Weights of a small GPT-style language model, trained from scratch on English Wikipedia.
Size: width 64, 2 heads of 32, MLP 128 squared ReLU, vocabulary 736, 0.724M parameters.
Training: 136M tokens, 8418 steps.
Each number is 500 + 25 x the weight over the matrix's rms, rounded and kept within 0 to 999. Layers, rows and columns count from 0. Numbers have three digits each.

# layer 11 MLP up, 128x64, rms 0.269, rows 0-99, columns 0-63
492486518515477487490499520489527477502451459489517533502485497515517488489454513491484458535501480478511480496471554464467500481536470483524534499502520491494515549473523475508494469566557542
486502506496481461489549511516461523455516496467492457509483533499480478490511461514526490532496477527549488488506491520473515507494478514468500474533472470465488538543476500497561532547497514
499443512506489530486519525505485514485519483477518570488505533477517473459496484560511508503489476543531527513519505506487492471510487521489547513522451445477482533458495520447532509506503479
504474472502545489492539500444550514522498518509473524496503490507481490454499531506522499478459498472540513462510471497540505468532498480466511493527506533474498492516461522511493475510459504
567499522474486474506502493477522550498444540515515502447475508467515489504525505492490486486529515520502491511475502487509462493517436525534454543497483491505495504477477515504479445501491501
514447522472490525523537503512476499494484488528506522506498512510474467499520479518464505502495496490485475477501551485504511488519480487470562528478475525524475516489523520513472476525513518
485503547494501543488536548487514487493453510484548518490476526517474479504500543492517480508473493464489474533510493476464522498517526486533500489525503528485468479479519520472529489510475522
515521480499506485463528496464494494497513507506457514500485499514484504441477481451513469492506491497492503476491500478503478516494496514470482558533517519481480559511545493517515497496444526
560516494492506477460545526536481467493474562484514500494496462521499451511512485532522483468476500482486509518482514489474503489509504471503517490492468500491513483515505481503487520511472495
500528527507496486513513485485475509467547463482520496490465511481504485504497479475491487515501508508514565497497518470505457507540500471484523489520509470437491550518509481505515502510465521
559489507466524563534488504488502475521520502489498529494473500465507515490478537476512447529480512494485490504487495460500510483503519500493480480497511491502476493482524484507488467554507522
509478510482484562521499500515483500490508514473542514534483508440487487520489489521469488487526481511491490468475489461486509534528463487494519478544488524499504546527483471525461518526501531
502483473481514473496528520510504464475538495486487534493467532491537497538516501475502481541527496461504483505457510494511473479535480498505474523495497514468528572490422523571491477487487563
517501483510490470491526542510528539476474512530466513511512519473524489501483519482516505513494496495496532523491517501490448503543526471525533481474460533486537514508482529494505451504510473
498475471524480532503500499489457475501496503479523502482478530487520505440472516534537478540484479485499481428529534480482495463550521547537513482480499499490478564567474501533488465533488480
517524456504521513517505511478497508504514534490472476510489480527484471503481484508474504506510518473486505528487552510457505512552503511476490514474471496508490489474501508515488495524478487
480476506498508506524486546520471523468461488519503487474468527504539534509464480511484499531516517466487523469511529496481518532492502497498496507473503508491470522517461495548486455525550530
508515519533526483455508475465478467490507498507512471503509462527464493462503569483489463497514491520494474490490517522473443492478525519506495504518468500515540490488502492540547474531490515
531474473512486484500529514507482481474513550515535512498508495505461478466548504470466455493551525460514564487465468464465488484527484502442489537505523515481500496488522460518500505503509513
507513504533500516479502499489525442510530504458537526501491491490479494476476511503444502530486477511496527481524540470490507527510492532488462531459515520488519521528489520476512499477521493
536476483478512506539501555470561494481533477507483539451467504509519513437498561469507480532539485467464463517477457482481468480512484508459487513531512465514514504516545517469520500518533510
490502487500501488502557486462495498468513492503498501469522495477526444509505473507473518521478486520526514522499522460496487521512538464484450528482548552489489526507532487489531479513455557
503512549469485510516504526487516486508484497469499504490520480467482483498505506494496465484505503493526491472496497496517502519500462473536489503518495484521501534503483513497479469487499480
528504536537505501476527507536513482485504522482465481513475502479500527479471498540483506451516461540528491500504518446498543517483475484520490514496456455514492497494477483450535507523497542
492484549514532519463548479452486527498482532502475512455493537479487464520526476498466471517542460453503511511515476501477496529515515504532510474471539513502485550483499523460471497491506490
502497473478509492492496526496487490467483522491480480491474510490487473460503554537528496545527496488526512477454527496517505531501539499505511521542496521463502490488524530549491438501520544
520446523507534492516500502528481498505513506505505536536461504482471488501485502499504501457554479466472504464478504497516504472499496543537509518484479509484490532510461505506487470496528480
511501486531496505498500477459503511444497511446526502447478521522486468494487548497469498514494536490535495489493551518489461518552500493486459503496516455503527474575537480500522490506486521
526473543484489539516503513513469518476494493499474482436490483463486477529536553479511465481516481523545495507476530471471496519547507504558499481490478495523503530479478499511508492514500497
509508477541503513539518500495534463472504476503482523487498501468509491514503483467512488513486512509464506504489507544470487508497497504456520502558439455529506535498500492501499493494503511
501480508517520500469529496449484497503527541509510470537511528500488515469468528470526513504561448475513532460516533499489504498489484501504483504480503495510516503548490465509476470493474504
519488536489505497499496505464453510485492567500505492504466506512529530468514488475510479497499519491561515484442496507481492474490510516500498483532519477485477534493501492520501459544490515
492472510461481493501508532508504457510530512494518506514543504496491489462508509528476478455524482513484492485458543470480480568549519505488449511536488533468464498476472513491540499503502512
527471494469505524480530496425481544491495518521487508446484521488544528453531514535470476460508525502488545492490522457496435512503491512509532507587491472496506540517460547533503500575471495
578504482509445525495491524460493502508499489512503502530476504516516456509495501520474491477529444501529533489501501489487488534513515523478524513503488510483492523529498493543507503474496536
518493484481475526473496524482504501501531538488517508499434499492490455476510493471482533518563532500452496527504520505477463517471512543486467507490489512485523547500465511554507473501530483
517497471496507531470485493521477460510482539515476486513501527475536498492509516512495483502498506496470530489502518481483477514475537496476518519514499510525457486501521529526512483496499531
514472503481511496459492494505482491494503515523540503478486546480537512520499514508471506516512480504545516465511572482485495541475488496500504489493483532455472502539452497555504500495487508
516489515507504542498509518492528527525455497435521517473436528494526516453512496498522529516460520508477494483520495455465520549478483521509463477511523505495509509492477509511481510532481534
506449517474477534510507508507514504499498512504505501505494538514504483512521463524483496539554501503483488496452527465501506491462529514509530534482512516478509500509477519518492467562477504
513514514517505493491522545505513511510470470439477534483487496477487438471525504499506467546523476526498482486549493534492498465549473527522437487513481473479466530513468526506492473533503560
533492492497485475436506488507481514500519533519522460489505485505527507484512450457492488474522516517552515462447510451461485517485494523520463548497514519450525485465519493547512514509525540
496508521514503525481500493516526524488512478468516508522477555444523459512528484519508498472540521491514469473567477492471461541488498513499499484488478493483542479517501503473501490526490495
525480465477535499492518511454488516493504545466495530472500497503489482511484523467519462535568497483484514488452513437509518504482539546456452530512539539528496482523478483553506469487501504
507472489510475505498522520474545535508479494425509525480515553482506498487488534485498517543519480518524512509516513480476525507520532469504501473526471456500533506502488509486505461480501503
529432512484512496497554535493468495499481553515524486449462511485531504523567462439427506552532427475498552478482472468531502514540515527477505456472452488467527527553475556512467381593552509
510454480543528508490502470507477547486487503457492518489486537510516415485510570449518492447476504458497506451538506477457490514510526523565489516521528561475513472500511545472498505543467515
520469468492564495536566464433520475495504487465460499484449507504501494463502498480465523528493483543496504499441505501518517513512494531493505498523520528523502486524517521504557511522448470
500516511536544502476531534514478492518471480514485486516504480506551509502467487494497488458504530486525528509473527486462494493521531533489511496496464514460460483496463475489487511531504482
511528565521466495460483514498552472454503501525550524494484505516504489475534489520499492487530517472483575492475474506475473498486475510523506530499525475477489504495508486500511501529483488
551514477539521487478509518477512526480536498503506514521497498456488451482463514491503431527505503540538475466472523495507518505543509483517513491488519479495502553512519449500481482556511467
501506531476483540516528496522478534500488528517514542457492479480503493486518519523505486503514463460510476488459486508538494550478518501464478491531483491505448508485482480494518494497511502
503488499546546505488493482474476468487440521497555511478505532463484479445472517544486472525502463502472543514519533510508451554508489561477520541553468505460465533475502497493483476534510492
514513537489508491522514476494520488438461496492484497473488526494483476507501506470509445509522460522500522495513536457532504549489527464512499517535533530487511452498500554530460467489532479
493498517518495493479505524497514514502501500456537535480495525469476474477469512511533481518515480485513494535522477510499467515495483517497487475479513485514465502551466514511522485483469496
490523490519518511468525526492508490464479520515478462466530466523480531533463532487491484505469484457487497481483464506510449500514501498539468575500520532495493526523477480525534502492532515
513481509512508587507536479478527490500499474485515534477526524485485506467445510436550508531502490468505465463520485438481486508538510539498496502510570460486451480493464457496502527488530502
521450523458498498498483530482479492482509502527508514439470518466507482486518459503498482478517498529540524527475528529501516512516517476557482493489523469504482497517517523511490460522552500
526436522473516540480489532511501513495512481507466519501515536507517528513515490507502496487479510501535449487500484474490505509494514502488513543516495485502519500453491507505458480500513513
498476531530520512451531496484502467530497481468507466474445547463540500476540498482495523500489511488482504514458481496497486556498470468540482533527490507520499524490524531513495492511497531
507472467540527467520549477505466495512448481481492487472475536492485503470508550494484463520510513456479504466505521496525511525547527504482471511496517447465514547496525506530553474541526478
532489537531523466474520519534493544501500496507484523477479544460482499517516509503526490510481462516529500491528488489470503519486465493469508504480497497503492479481488558485474475487510510
515488511500485523511509499498496505497506514537464473488498519492534483448493515515455512487493524486506453488484544488489497510513451479534474550514473487481482489476515490516511492499562528
512450560505539468501485519512513481510491480498484484490503546468485498508487487493463509513493475461526542477463505458483520506502474527521501513527505520493484487518502496532476505487524511
537487515508485476480520505476508493485499535535531526533503470533480522466539481536523482485538472490487504492519519512498517485542497472507486524481502477488470522517544509471501481465438529
545506494465505482475490514497490490493512543483516538505482516502478508496525501502480509527510502508531557443487506507465489485497489526521443542483480497450487480522516461502528487539538504
521508495558521445459538496479511526488526523458487533502524466482574485500466518516480486494462504487500483488476539498495522486485482489513465505543496515457507492481511507499528532512480520
486461487560482525505527463523507444478510503487533510500479514501489451509536521518467519533507488454466513475565514490513464493518469493494484531526512459498499510477534463491517490507474532
501506514525479551517499487485543480509510546490512521515463451482513459489447495509518469519539509498494504491501512474474471486546485575474496497482506456460508532500517453502531486525500548
493515480494512461486579543477514484481446547497532500505491467470509524501462475487466490469519498465532545549457534496529518521483491527469483443545492510496487501473512498509520503504502505
511504496515496465477511486481529518447457468490531451495529520443461457533502472496531531477498479483526482486505506502475448528523502516504534529532481477521523509516507486491525501526497489
493465446549504561519524520460538527510512475486485472517487493486515499472471522450474538551502484490484467517490539517484455550469484528509478497505527469497516530508486481486487464496511542
560498499474515563514506547516493529496513493534558479508485522521544496507492492468497479519518449519495488466504509478482471511470472506507518494493495477491499505542441485489498448525483503
500502509549495509503544443508476472440484513496471516508510525514493478460506472503449490460527484503541518490496546491511537523458511492501516492557482470456472485491523532489504521534472492
520471491493564503520476477471511466517459528491529501489463491508533481479474507469523489506547489511509519468545489506477534526462493501515478497520522512476479482496507492574533472509501518
544497487476555484482489561487556505496509548477497506467452500495545482476457498479465481501549507527536514488481577474487455517511468535532477510518474506532506489448458540513484504511499501
508523542503502508482482548528554495442478503481492496467426509506507488519536474492510469507475509457497518466491501489511474518497485482537482548550469455501530506465470549491543481524514562
504509500513510518522525514501493527494514484494506455508460506507506477501491545529528473473481489489487502504504505485427527521525460472504477486474491507519483520502486507502527511486514508
501524504497493482479544509474473551485481524494554479531440472502522505477466486516458475534483461522497534504512506503516501519530489477534510535506467495485498506494492486524524483508484492
504474544485488491434521504427542477497535491522564487498477476493484510515522490451467495496510526503517525515473478498492491494475544467489502501545495466505462518502514525572523470495543514
512483475536514485485530499488538483484496472479521478504480500467512527532476457473500495492518468499492499513467503548485515542523572487499524542560472468510445498482526509476507472527528490
507483500512529510540526517501495482443490541484538481526473489509464513512457479504510508536466499460484499486505477454513496472522547524498534530539468476467487534515488457522510504521530520
507522544511518535476522548483470517504494463472523494470482477475451487495497511510518478491492495539516520500508506511477489482544465518503498485490511513471477468537477552489496474476518514
512469528500534481459503518467477469521512557529499489497513520512485478459479487499479458521490510474484486499510517508508528489557487529475519512494491455480516480481497532533510496493506545
498492488513487539499538532492524474521491514489493463472512464530531508518452537423485483534506463475484508498519554481469487492474475502496503521488497512423511515525511517508512465529550528
498460478506490533513558518482538518498524546504545483499506486463496465489510497478459530501483485480516534451459485489511498512508556490479505498527510501495553483517469464518502513493492467
540492542473505510535519553536497483496449539481508505494507486519513489496435525484487499494510477517507511489507505512482485511521488474495447489514463477505485468544462485546495458477471509
491465497495508514464489508493488473502474521480496536501486546475525533513447475488515493514514438513463553472504497496496509517551523536493479482531485519493480515552491488506482473485523521
512536502499500526521530481504510484513521525485479510512474491497522487492483499500436495482498460514509511514495472532430436509497479519520499503498465508476519492509478465516498502516483503
539488504511493499537512500507499494471486469536485520548503529502546481481473489536521464534492526496513530521489504530439488479521461512523483470515528508467527542519497466477468502492465484
520524503523530493489513481501497516472503494487503525494499518528516442484513506475478471487529493498534472492512477490511488513545481453493471510509481487519523483471505533515494520534481480
512485530487487498500535458508483500495494501512476513497511519491506495443472498540520492476522448550493482499509504486480494552508520480493534520492539547425453494517527476487518502521531509
528508465508535507495523491507492516527481489525491486482488519488493514489505547455490485490494486526490488469539481484493518485474505480520509454488467465498515487515481494502529498495518515
497491490471517480491498521451549516486486473509559564537482470502471448487493471502514465494548483495485533495437480531517514491538545489494535529497529477488457529488527502504501489517495505
508486468484493491496553483532508504474532539483473516475495542519488501496468563532549506496502525480511523449476478493473510511510544549489444513477487524454458541460510500478523519501482507
550499528477500485505490546488492497495517514539496547465502479473492464492488476478496501477499516515495516506459511507462477509478492506536497521535502523493492531516499488523538451471488503
510488515539540472462568491518516530491442539456489476517450497494548488525537505488511542472499454497512498529499491509504517548494484493489531475477468505515505500517457494480510528520453524
493490497502493508512507504500486510514514492481522492467485490481484496464516480525514519496544485463523519482520511455492477511513501506491453524502501462492474545501509482504592499518497552
502528470500491487477523512490497481498529536525483486464478537478522506478528476529498474460479496468520495503491509478490502506475466495486471499539509492481473506511509577515572487512501493
499484480546535509538503526469490504479524541492493526474501509499545488439503503507506519488496493501508508500470490480486499445525513482524488488510471520481464518532488488549477488517535540